config.toml
n_kv_head = 2
head_dim = 96
d_mlp = 576
activation = "swiglu"
tie_embeddings = false
parallel_block = false
init = "uniform"
init_std_qkv = 0.0463
init_std_o = 0.0575
lr = 0.0112
warmup_steps = 109
decay_fraction = 1.0
batch_tokens = 65536
z_loss = 1e-05
steps = 3045
Each number is 50 + 15 x the weight over its row's rms, rounded and kept within 0 to 99. Layers, rows and columns count from 0. The size before them is the row's rms in percent of the matrix's.

# layer 3 attention key, 192x192, rms 0.0462, rows 145-191, columns 0-95
069:43 65 08 73 53 78 56 55 66 68 48 19 47 49 51 48 27 43 63 56 48 73 35 29 80 38 41 40 44 62 34 40 56 59 46 53 31 59 72 68 27 86 53 35 41 48 61 95 44 26 65 50 29 49 39 41 60 53 62 55 39 42 28 67 19 48 56 54 75 39 51 38 77 54 25 42 33 53 69 61 50 30 37 50 44 31 45 33 34 47 71 24 59 48 47 55
076:43 74 39 55 47 38 39 91 46 51 49 55 44 69 47 47 99 55 50 85 72 23 29 46 51 44 27 33 59 20 49 58 15 30 64 47 42 50 50 45 34 49 78 42 56 38 59 43 44 73 72 72 61 67 36 44 49 53 47 48 56 60 51 42 53 48 63 58 21 53 41 53 79 58 55 56 45 52 60 56 24 38 53 48 38 69 50 64 48 35 46 43 71 57 56 45
079:42 36 52 37 75 72 44 42 79 83 51 48 52 45 62 60 47 72 60 25 60 60 40 59 41 34 54 62 61 56 63 59 53 50 41 58 49 54 25 47 57 49 50 44 38 43 75 26 68 49 44 45 48 57 27 52 38 59 65 56 35 64 34 36 52 22 51 66 68 48 63 51 37 26 68 43 48 22 16 41 39 74 57 56 55 47 47 58 28 63 48 33 58 34 65 54
073:43 63 51 42 55 44 39 70 34 56 75 53 66 46 33 62 82 58 42 51 23 57 49 42 52 48 18 64 52 43 65 40 29 67 49 24 45 55 50 18 07 87 82 50 66 41 70 41 48 37 41 58 27 40 50 33 45 52 64 50 46 35 43 47 17 59 42 53 64 49 44 63 37 80 48 57 39 64 32 48 47 49 62 69 45 42 54 44 70 59 46 52 69 56 32 46
082:52 32 86 39 34 29 51 48 38 66 44 34 39 58 49 57 25 41 49 38 54 37 32 44 37 30 50 51 29 32 15 58 38 68 40 49 56 48 26 61 62 90 47 54 43 43 46 32 50 37 65 32 36 55 39 15 29 27 64 44 56 32 36 84 36 64 17 32 45 11 41 40 80 33 54 25 20 33 58 31 43 35 50 36 46 37 43 56 29 49 52 51 42 25 61 60
083:31 53 15 67 40 60 37 41 64 61 32 39 54 38 78 57 29 43 31 58 51 63 82 34 69 39 66 58 41 74 49 45 27 54 53 72 26 52 48 52 47 45 33 43 86 60 45 71 56 53 33 47 56 68 37 57 38 55 48 64 37 40 37 55 66 36 38 29 22 11 49 27 69 54 26 52 75 74 38 32 27 45 36 48 33 34 45 49 27 57 65 38 35 49 64 43
091:40 57 42 42 57 30 54 52 35 76 55 59 64 75 46 52 37 25 42 46 66 62 32 29 60 24 25 69 62 46 68 62 64 58 40 36 33 40 71 71 49 94 43 71 68 37 63 60 41 69 37 49 53 75 49 51 44 46 78 42 44 39 79 44 36 27 34 58 51 25 60 57 57 60 63 42 31 59 52 42 45 41 47 50 53 44 52 34 50 40 70 71 61 32 54 59
087:48 29 42 43 44 30 76 61 31 51 30 40 61 23 55 60 18 71 42 35 31 27 51 70 18 51 46 55 58 45 56 61 12 46 78 62 56 46 39 42 40 61 76 69 19 45 35 44 68 23 59 38 48 70 45 46 26 29 84 33 76 23 31 65 72 58 63 37 48 31 65 26 65 46 55 49 39 27 71 57 70 57 68 48 67 51 36 67 49 46 43 49 34 16 66 51
090:47 39 63 62 38 58 78 44 83 50 49 70 37 55 57 63 50 56 46 55 43 69 26 29 59 41 38 70 47 64 30 48 56 42 52 37 47 41 26 43 47 81 54 71 68 34 39 44 64 75 59 33 30 57 36 19 27 51 55 70 38 35 39 44 43 63 34 34 54 19 71 55 51 71 66 50 43 37 49 33 54 57 75 36 64 75 55 41 54 67 54 36 56 54 82 48
084:45 60 63 66 67 57 33 46 43 64 41 59 44 41 89 30 32 50 49 59 48 47 74 30 38 58 34 48 64 51 67 34 57 56 34 54 49 59 70 54 45 43 40 37 56 56 63 79 55 68 62 27 70 48 46 73 61 64 76 88 60 66 44 69 62 53 52 30 35 36 42 63 40 58 28 55 38 26 53 90 31 53 57 58 53 48 37 42 35 47 54 55 21 32 39 51
098:25 57 40 53 53 49 55 61 14 59 30 67 52 42 54 48 18 62 28 45 48 64 41 41 39 54 53 41 52 50 55 28 36 41 69 59 51 57 71 54 64 51 81 64 63 54 30 40 66 58 75 51 83 43 23 27 26 40 57 33 51 61 43 83 42 33 56 19 27 30 51 61 54 59 62 36 55 35 72 41 63 35 63 31 29 65 32 76 24 32 56 57 58 45 39 49
096:67 70 57 51 55 56 77 58 64 56 37 56 49 33 56 44 48 26 40 28 38 58 37 82 73 29 53 46 69 47 57 54 41 82 72 56 41 59 61 62 73 50 45 42 46 48 38 29 49 30 68 56 59 51 57 33 39 58 29 78 65 39 41 50 65 52 27 38 32 34 51 26 67 43 31 41 35 14 61 42 51 36 60 42 73 71 60 42 22 46 75 41 57 64 50 55
090:66 44 53 40 30 60 57 55 42 56 57 64 71 60 31 49 60 56 31 59 77 37 25 72 22 42 43 47 72 28 29 59 64 73 52 56 52 46 61 47 43 49 29 52 57 45 56 38 57 61 61 79 39 62 36 18 73 14 28 57 71 52 51 20 74 85 63 50 53 33 31 60 58 58 77 42 41 51 59 49 71 40 32 75 43 47 82 47 82 47 47 45 69 47 47 57
089:55 48 08 62 65 51 58 49 89 44 39 39 31 66 59 43 47 59 40 61 62 79 22 21 34 37 35 38 52 42 36 56 51 36 57 71 32 57 41 20 44 53 51 38 53 30 36 57 19 65 59 68 81 54 67 37 28 56 48 21 62 53 37 50 27 42 69 66 44 52 31 51 37 39 47 75 42 47 47 20 61 41 41 64 37 48 44 40 54 68 25 47 58 55 39 13
090:33 53 55 63 45 71 47 59 33 61 36 56 40 64 50 80 54 31 32 41 64 55 26 54 68 36 57 37 49 58 60 41 90 62 66 45 48 48 89 49 40 32 56 39 56 68 61 37 03 61 54 47 49 47 53 54 36 49 66 63 69 72 52 38 65 34 54 62 46 72 61 48 33 47 34 35 63 32 51 34 36 48 38 55 41 52 27 41 57 55 40 51 32 36 51 71
105:57 22 20 54 25 76 71 54 40 44 57 50 52 53 54 57 52 47 04 53 28 29 58 63 37 45 52 55 82 59 30 61 46 61 56 28 58 42 31 45 49 52 42 68 48 56 30 57 33 41 43 50 59 76 37 36 36 57 73 42 51 24 73 73 60 84 38 60 42 48 16 41 59 47 32 79 44 50 59 22 46 72 48 59 41 27 63 79 43 54 57 63 47 52 54 00
094:61 49 44 42 45 51 24 48 35 57 63 53 68 31 40 45 43 66 68 19 65 27 70 45 42 39 50 48 50 36 36 52 22 55 77 79 52 43 32 81 60 40 11 59 88 78 38 48 56 23 21 60 58 59 56 71 37 44 45 60 60 35 39 25 54 50 40 54 23 70 51 31 49 51 36 70 39 89 58 35 48 49 65 79 54 44 49 61 38 76 56 33 47 34 75 66
109:67 36 42 69 39 40 40 16 54 63 73 52 26 51 64 48 49 47 52 56 63 69 50 58 24 44 71 60 48 75 63 44 46 12 63 55 53 35 51 41 44 68 46 41 67 55 29 37 59 39 17 39 23 19 49 47 54 78 55 44 52 40 23 47 56 58 55 47 99 24 53 19 26 48 62 51 36 69 60 49 60 57 56 46 47 57 67 67 50 32 47 47 52 38 36 51
105:54 55 59 70 58 67 45 61 53 46 49 20 79 45 45 58 62 61 42 39 14 36 52 39 27 32 46 31 37 43 61 14 44 53 50 70 50 83 64 66 50 46 46 44 43 34 56 47 74 65 22 63 63 55 63 23 47 68 47 53 45 46 68 49 64 62 48 33 85 59 62 70 69 70 31 42 58 59 60 44 38 74 28 22 56 56 45 55 64 42 25 57 62 41 41 53
104:54 60 71 59 47 67 50 95 45 47 32 31 55 43 56 39 66 56 43 23 30 32 51 47 50 40 46 48 40 55 48 57 33 60 50 51 63 45 60 21 41 44 32 62 37 07 63 54 30 66 46 19 47 48 61 43 44 59 59 41 32 25 34 60 50 53 56 80 44 33 28 38 46 78 65 45 39 47 26 34 39 43 42 41 34 57 56 30 45 42 86 44 59 40 60 59
102:41 47 51 54 75 42 37 71 53 36 43 23 43 77 56 69 39 35 69 57 60 56 58 33 61 51 49 30 32 51 33 44 51 76 71 50 37 54 60 34 34 67 42 51 74 86 26 49 33 40 55 60 50 64 64 21 50 86 32 45 43 42 51 73 33 53 48 88 43 34 38 34 48 69 39 36 47 36 56 45 28 42 22 36 30 26 50 59 48 40 55 37 41 39 41 70
100:32 37 50 50 48 48 40 67 61 68 53 43 31 68 45 41 40 62 59 37 55 46 85 50 54 27 57 40 18 50 46 36 50 42 47 48 52 57 48 35 21 71 38 44 32 62 38 56 36 44 77 45 52 14 55 43 21 52 57 33 43 66 26 82 42 36 35 34 68 63 36 42 45 57 40 36 34 56 33 43 47 22 63 51 49 59 11 56 12 68 28 58 47 34 43 42
103:63 49 74 41 41 23 61 16 36 41 37 72 41 59 41 48 60 46 68 76 34 45 11 59 71 43 43 66 51 29 58 26 69 58 32 36 61 44 50 55 46 59 44 51 70 44 37 32 48 79 41 34 47 68 71 61 69 44 37 60 55 54 61 42 50 62 53 25 64 44 60 50 47 21 64 66 34 20 77 38 52 44 32 46 57 67 76 42 62 67 39 26 44 47 55 51
097:41 30 39 58 35 60 42 39 69 59 45 42 29 45 46 30 62 48 59 39 65 70 68 61 57 47 12 78 09 57 52 37 26 61 72 59 47 13 72 45 35 50 49 85 31 35 34 48 35 44 57 59 28 43 51 50 56 40 59 30 85 58 38 50 50 59 62 57 34 57 81 53 28 50 64 45 35 69 46 41 33 17 48 62 56 52 49 46 40 28 51 51 40 45 52 69
099:52 37 32 68 38 40 28 68 47 44 89 44 64 23 54 53 60 45 45 53 48 16 42 59 48 50 51 54 43 42 32 64 31 48 30 56 30 61 40 79 30 63 78 34 48 64 26 46 57 43 76 58 31 28 38 68 37 67 49 58 79 52 47 23 75 49 60 72 56 36 70 49 37 40 72 60 47 63 66 67 52 61 68 46 58 53 62 93 61 46 67 54 69 76 83 41
112:53 46 47 50 59 17 74 51 21 48 49 48 63 50 53 46 24 41 35 56 61 52 57 33 44 53 44 80 43 61 64 40 60 27 39 77 61 43 32 50 39 26 39 63 34 54 50 40 64 42 56 51 61 64 12 65 43 46 41 45 75 87 60 30 70 28 50 75 42 51 74 67 61 39 35 62 80 56 55 69 76 68 83 56 65 66 48 39 58 64 32 52 40 54 38 51
118:55 29 45 70 65 59 28 56 54 54 62 49 59 29 44 36 35 69 61 42 77 49 21 22 41 50 80 44 51 77 73 11 81 37 17 45 59 56 61 49 56 58 38 25 62 66 84 79 33 61 46 41 50 62 48 59 46 52 57 54 47 81 82 56 49 79 52 34 47 32 68 64 42 23 22 54 65 81 51 55 51 69 65 53 68 47 32 41 43 35 74 43 54 76 47 59
102:37 32 50 46 54 66 57 52 62 62 41 28 94 69 64 69 54 30 53 47 48 58 48 31 34 56 77 40 56 50 27 41 36 36 69 34 44 43 35 38 47 71 49 66 31 25 49 59 52 39 50 44 42 41 81 34 53 54 56 94 18 39 34 39 31 39 47 80 56 58 45 53 61 45 52 60 56 47 56 42 47 31 46 64 53 44 37 62 54 22 61 50 45 57 38 52
092:50 45 62 73 34 44 24 51 52 67 44 52 28 42 40 36 76 85 73 36 49 56 54 25 63 69 41 52 79 49 31 54 70 30 43 51 69 41 47 36 43 56 26 54 69 59 51 49 45 76 40 49 54 69 42 54 48 40 52 24 50 21 35 34 23 66 55 27 32 60 34 66 36 30 46 51 63 60 54 50 35 48 41 33 50 49 35 49 38 42 65 61 57 51 50 34
109:63 40 31 27 30 54 41 56 42 54 78 44 57 47 53 43 62 66 71 52 56 41 67 66 64 51 50 69 24 40 52 50 21 59 25 47 72 29 48 34 51 50 64 38 53 72 69 53 60 66 28 49 22 28 47 67 47 52 67 73 47 80 81 52 59 51 68 40 34 57 64 35 43 45 33 65 60 84 18 64 42 39 50 78 68 48 35 51 27 34 86 40 52 42 10 36
107:62 50 49 37 23 69 56 67 63 52 64 81 32 58 52 49 46 55 57 77 64 46 50 08 58 68 48 59 45 62 27 34 70 49 46 56 49 53 25 44 34 61 40 59 59 50 64 58 63 61 13 52 75 60 46 49 52 35 67 42 53 53 53 20 39 44 51 47 52 50 65 61 50 55 35 42 47 55 50 40 55 84 74 26 43 58 62 37 75 71 57 71 58 54 58 57
094:62 70 48 51 62 45 32 32 22 36 47 65 56 82 33 37 61 47 45 42 43 46 60 40 70 46 32 24 66 43 41 68 47 49 53 64 49 65 60 41 44 53 59 35 55 37 35 65 47 81 44 55 42 49 29 55 34 19 01 54 42 72 58 52 43 47 33 64 41 36 61 60 44 23 69 39 53 56 47 42 06 50 60 58 22 64 34 59 34 57 82 66 61 52 62 57
118:78 46 55 68 56 56 36 55 63 51 46 73 44 36 35 64 40 65 46 30 52 46 84 77 45 50 48 58 72 58 55 70 46 64 34 44 48 38 27 50 43 31 32 66 47 63 40 47 57 38 46 31 29 31 37 62 47 33 50 73 33 68 57 21 53 47 32 50 52 53 56 64 47 58 56 54 73 48 55 53 50 55 33 56 67 58 74 26 66 44 47 65 59 48 39 58
104:34 33 39 38 58 73 72 64 50 71 59 25 51 48 80 39 51 36 57 55 65 49 41 75 41 55 48 57 42 30 48 71 26 33 57 51 36 41 48 33 47 58 55 47 27 40 25 21 34 61 44 42 75 31 40 32 52 40 43 31 59 42 33 49 35 55 43 69 47 55 32 59 47 63 44 41 54 35 67 48 49 51 66 48 63 62 50 53 47 94 65 55 75 53 58 47
104:55 50 63 43 30 29 32 49 47 48 76 42 17 51 30 58 45 76 33 45 50 38 57 47 37 50 40 72 56 58 61 33 50 57 61 54 49 48 48 66 61 53 31 63 68 76 62 50 29 53 54 40 56 66 70 70 40 43 62 39 46 47 58 57 49 37 48 59 58 49 10 59 48 23 31 33 48 60 72 27 66 60 67 47 78 40 32 55 64 49 39 13 61 20 36 49
102:44 29 46 58 61 71 52 20 51 42 71 54 40 39 41 51 48 49 46 41 40 67 61 68 19 48 61 78 45 64 52 15 71 41 52 54 50 38 39 56 66 30 37 50 48 37 66 39 49 55 66 45 66 45 53 24 40 39 42 57 70 56 20 32 47 75 33 35 34 41 48 52 65 80 52 74 55 50 52 55 34 47 35 50 57 50 42 41 42 48 33 28 85 52 63 62
115:55 30 30 64 49 65 16 13 65 67 65 19 69 39 67 42 42 60 72 69 56 59 60 51 41 56 56 67 65 68 56 46 76 46 39 65 42 37 44 33 39 39 37 75 44 32 75 61 58 66 44 43 27 42 62 64 58 54 34 62 52 24 49 08 49 33 50 49 73 77 49 26 56 43 45 38 41 36 53 30 43 39 41 59 36 72 25 39 39 64 25 30 18 37 65 61
102:66 63 66 56 23 54 39 63 71 34 86 68 58 69 48 40 75 57 51 61 41 53 47 52 43 39 45 52 40 51 47 51 86 72 52 48 49 64 55 56 44 54 40 56 69 38 49 44 44 67 57 55 50 55 47 40 89 76 65 64 44 34 57 40 59 65 64 84 51 74 58 49 63 36 22 41 38 59 39 43 43 69 75 39 75 38 74 49 62 57 89 47 74 56 48 86
106:27 43 43 39 36 59 64 38 54 41 33 55 15 59 48 50 67 31 57 46 66 38 38 33 55 79 49 65 61 50 48 79 38 52 28 65 42 87 66 57 56 55 64 65 57 35 46 18 36 66 33 47 67 65 85 39 43 77 41 67 15 53 60 64 54 42 46 61 55 42 42 21 61 65 80 53 40 29 61 45 36 45 45 74 47 15 70 45 37 78 37 30 56 76 76 38
100:26 58 40 46 32 58 28 59 67 34 40 38 41 81 47 94 48 42 33 61 63 61 56 51 44 59 59 68 35 48 55 61 36 65 53 43 42 49 24 10 42 67 54 37 84 66 57 71 37 57 37 37 51 69 40 47 53 47 48 51 37 48 26 59 45 52 52 69 79 59 55 34 73 59 57 75 40 74 32 67 53 33 34 28 52 47 78 45 49 61 66 46 22 49 62 59
103:75 71 62 42 57 51 41 51 74 69 58 53 58 49 55 73 39 48 62 38 92 40 39 35 23 25 58 68 42 68 43 70 37 61 47 50 35 50 40 70 28 52 38 43 48 49 48 46 43 49 66 34 48 20 17 61 66 40 48 48 39 60 37 55 51 47 44 48 77 70 71 81 67 37 68 56 57 27 59 73 50 47 55 51 39 36 33 40 66 30 46 46 45 43 46 63
097:72 29 44 58 82 47 32 46 37 32 40 63 43 58 48 44 51 55 85 50 48 50 87 28 62 81 69 52 36 57 56 31 69 39 33 36 50 57 40 87 66 45 52 37 64 71 49 50 63 40 31 43 44 66 49 33 45 75 38 76 32 46 28 51 59 53 56 25 51 21 34 61 66 66 42 48 56 52 23 48 61 42 35 60 49 65 57 27 30 42 44 77 41 53 64 44
100:55 57 39 36 39 53 60 40 56 43 29 66 50 26 75 27 64 73 40 44 50 46 46 38 54 32 64 61 83 52 38 37 39 70 57 62 83 64 61 63 58 61 74 56 60 51 29 65 49 46 29 61 60 02 53 44 32 35 38 33 70 55 22 71 49 43 60 61 43 34 50 67 53 53 22 84 70 58 66 42 31 37 41 52 29 73 35 45 20 80 47 50 66 65 56 45
101:44 58 65 50 59 38 49 67 54 55 62 06 23 29 44 49 38 43 46 75 22 48 30 40 71 33 75 54 38 16 63 44 26 59 48 49 54 48 49 58 33 62 65 53 65 34 40 55 57 50 55 76 42 35 54 37 38 65 57 38 56 48 61 63 73 81 48 62 53 57 75 42 44 56 30 41 39 65 48 25 75 54 50 51 59 53 79 62 62 37 40 48 55 28 50 58
103:60 31 35 16 53 38 56 63 39 48 49 63 13 20 40 67 60 75 32 68 74 44 61 32 35 52 58 48 48 45 55 66 48 07 51 56 39 54 42 57 44 35 53 33 50 43 65 46 51 73 59 25 58 52 50 46 50 39 54 46 50 66 34 56 42 51 60 27 76 76 55 67 65 29 70 42 53 55 32 57 62 99 82 46 63 56 33 43 58 78 56 55 61 61 49 54
114:27 75 45 36 51 55 39 76 82 31 44 51 52 60 32 63 25 61 48 42 48 53 59 28 73 67 63 57 43 57 32 05 44 75 79 50 64 44 62 47 57 31 47 50 65 49 43 41 38 48 58 38 73 52 48 85 32 65 65 58 37 19 57 69 47 51 59 64 36 54 72 60 62 76 80 56 24 73 53 32 65 32 35 67 37 24 38 34 75 63 68 83 35 71 26 49
103:62 58 53 43 79 34 34 35 46 39 36 46 57 30 80 62 73 56 59 48 37 64 51 57 24 45 50 47 69 65 56 40 46 42 58 50 65 45 32 30 60 78 35 38 43 39 24 54 79 48 61 49 69 35 58 41 58 47 33 55 44 43 53 62 38 70 50 48 71 44 44 62 43 63 44 60 55 68 48 79 31 67 15 30 45 55 54 76 42 41 59 43 60 50 51 50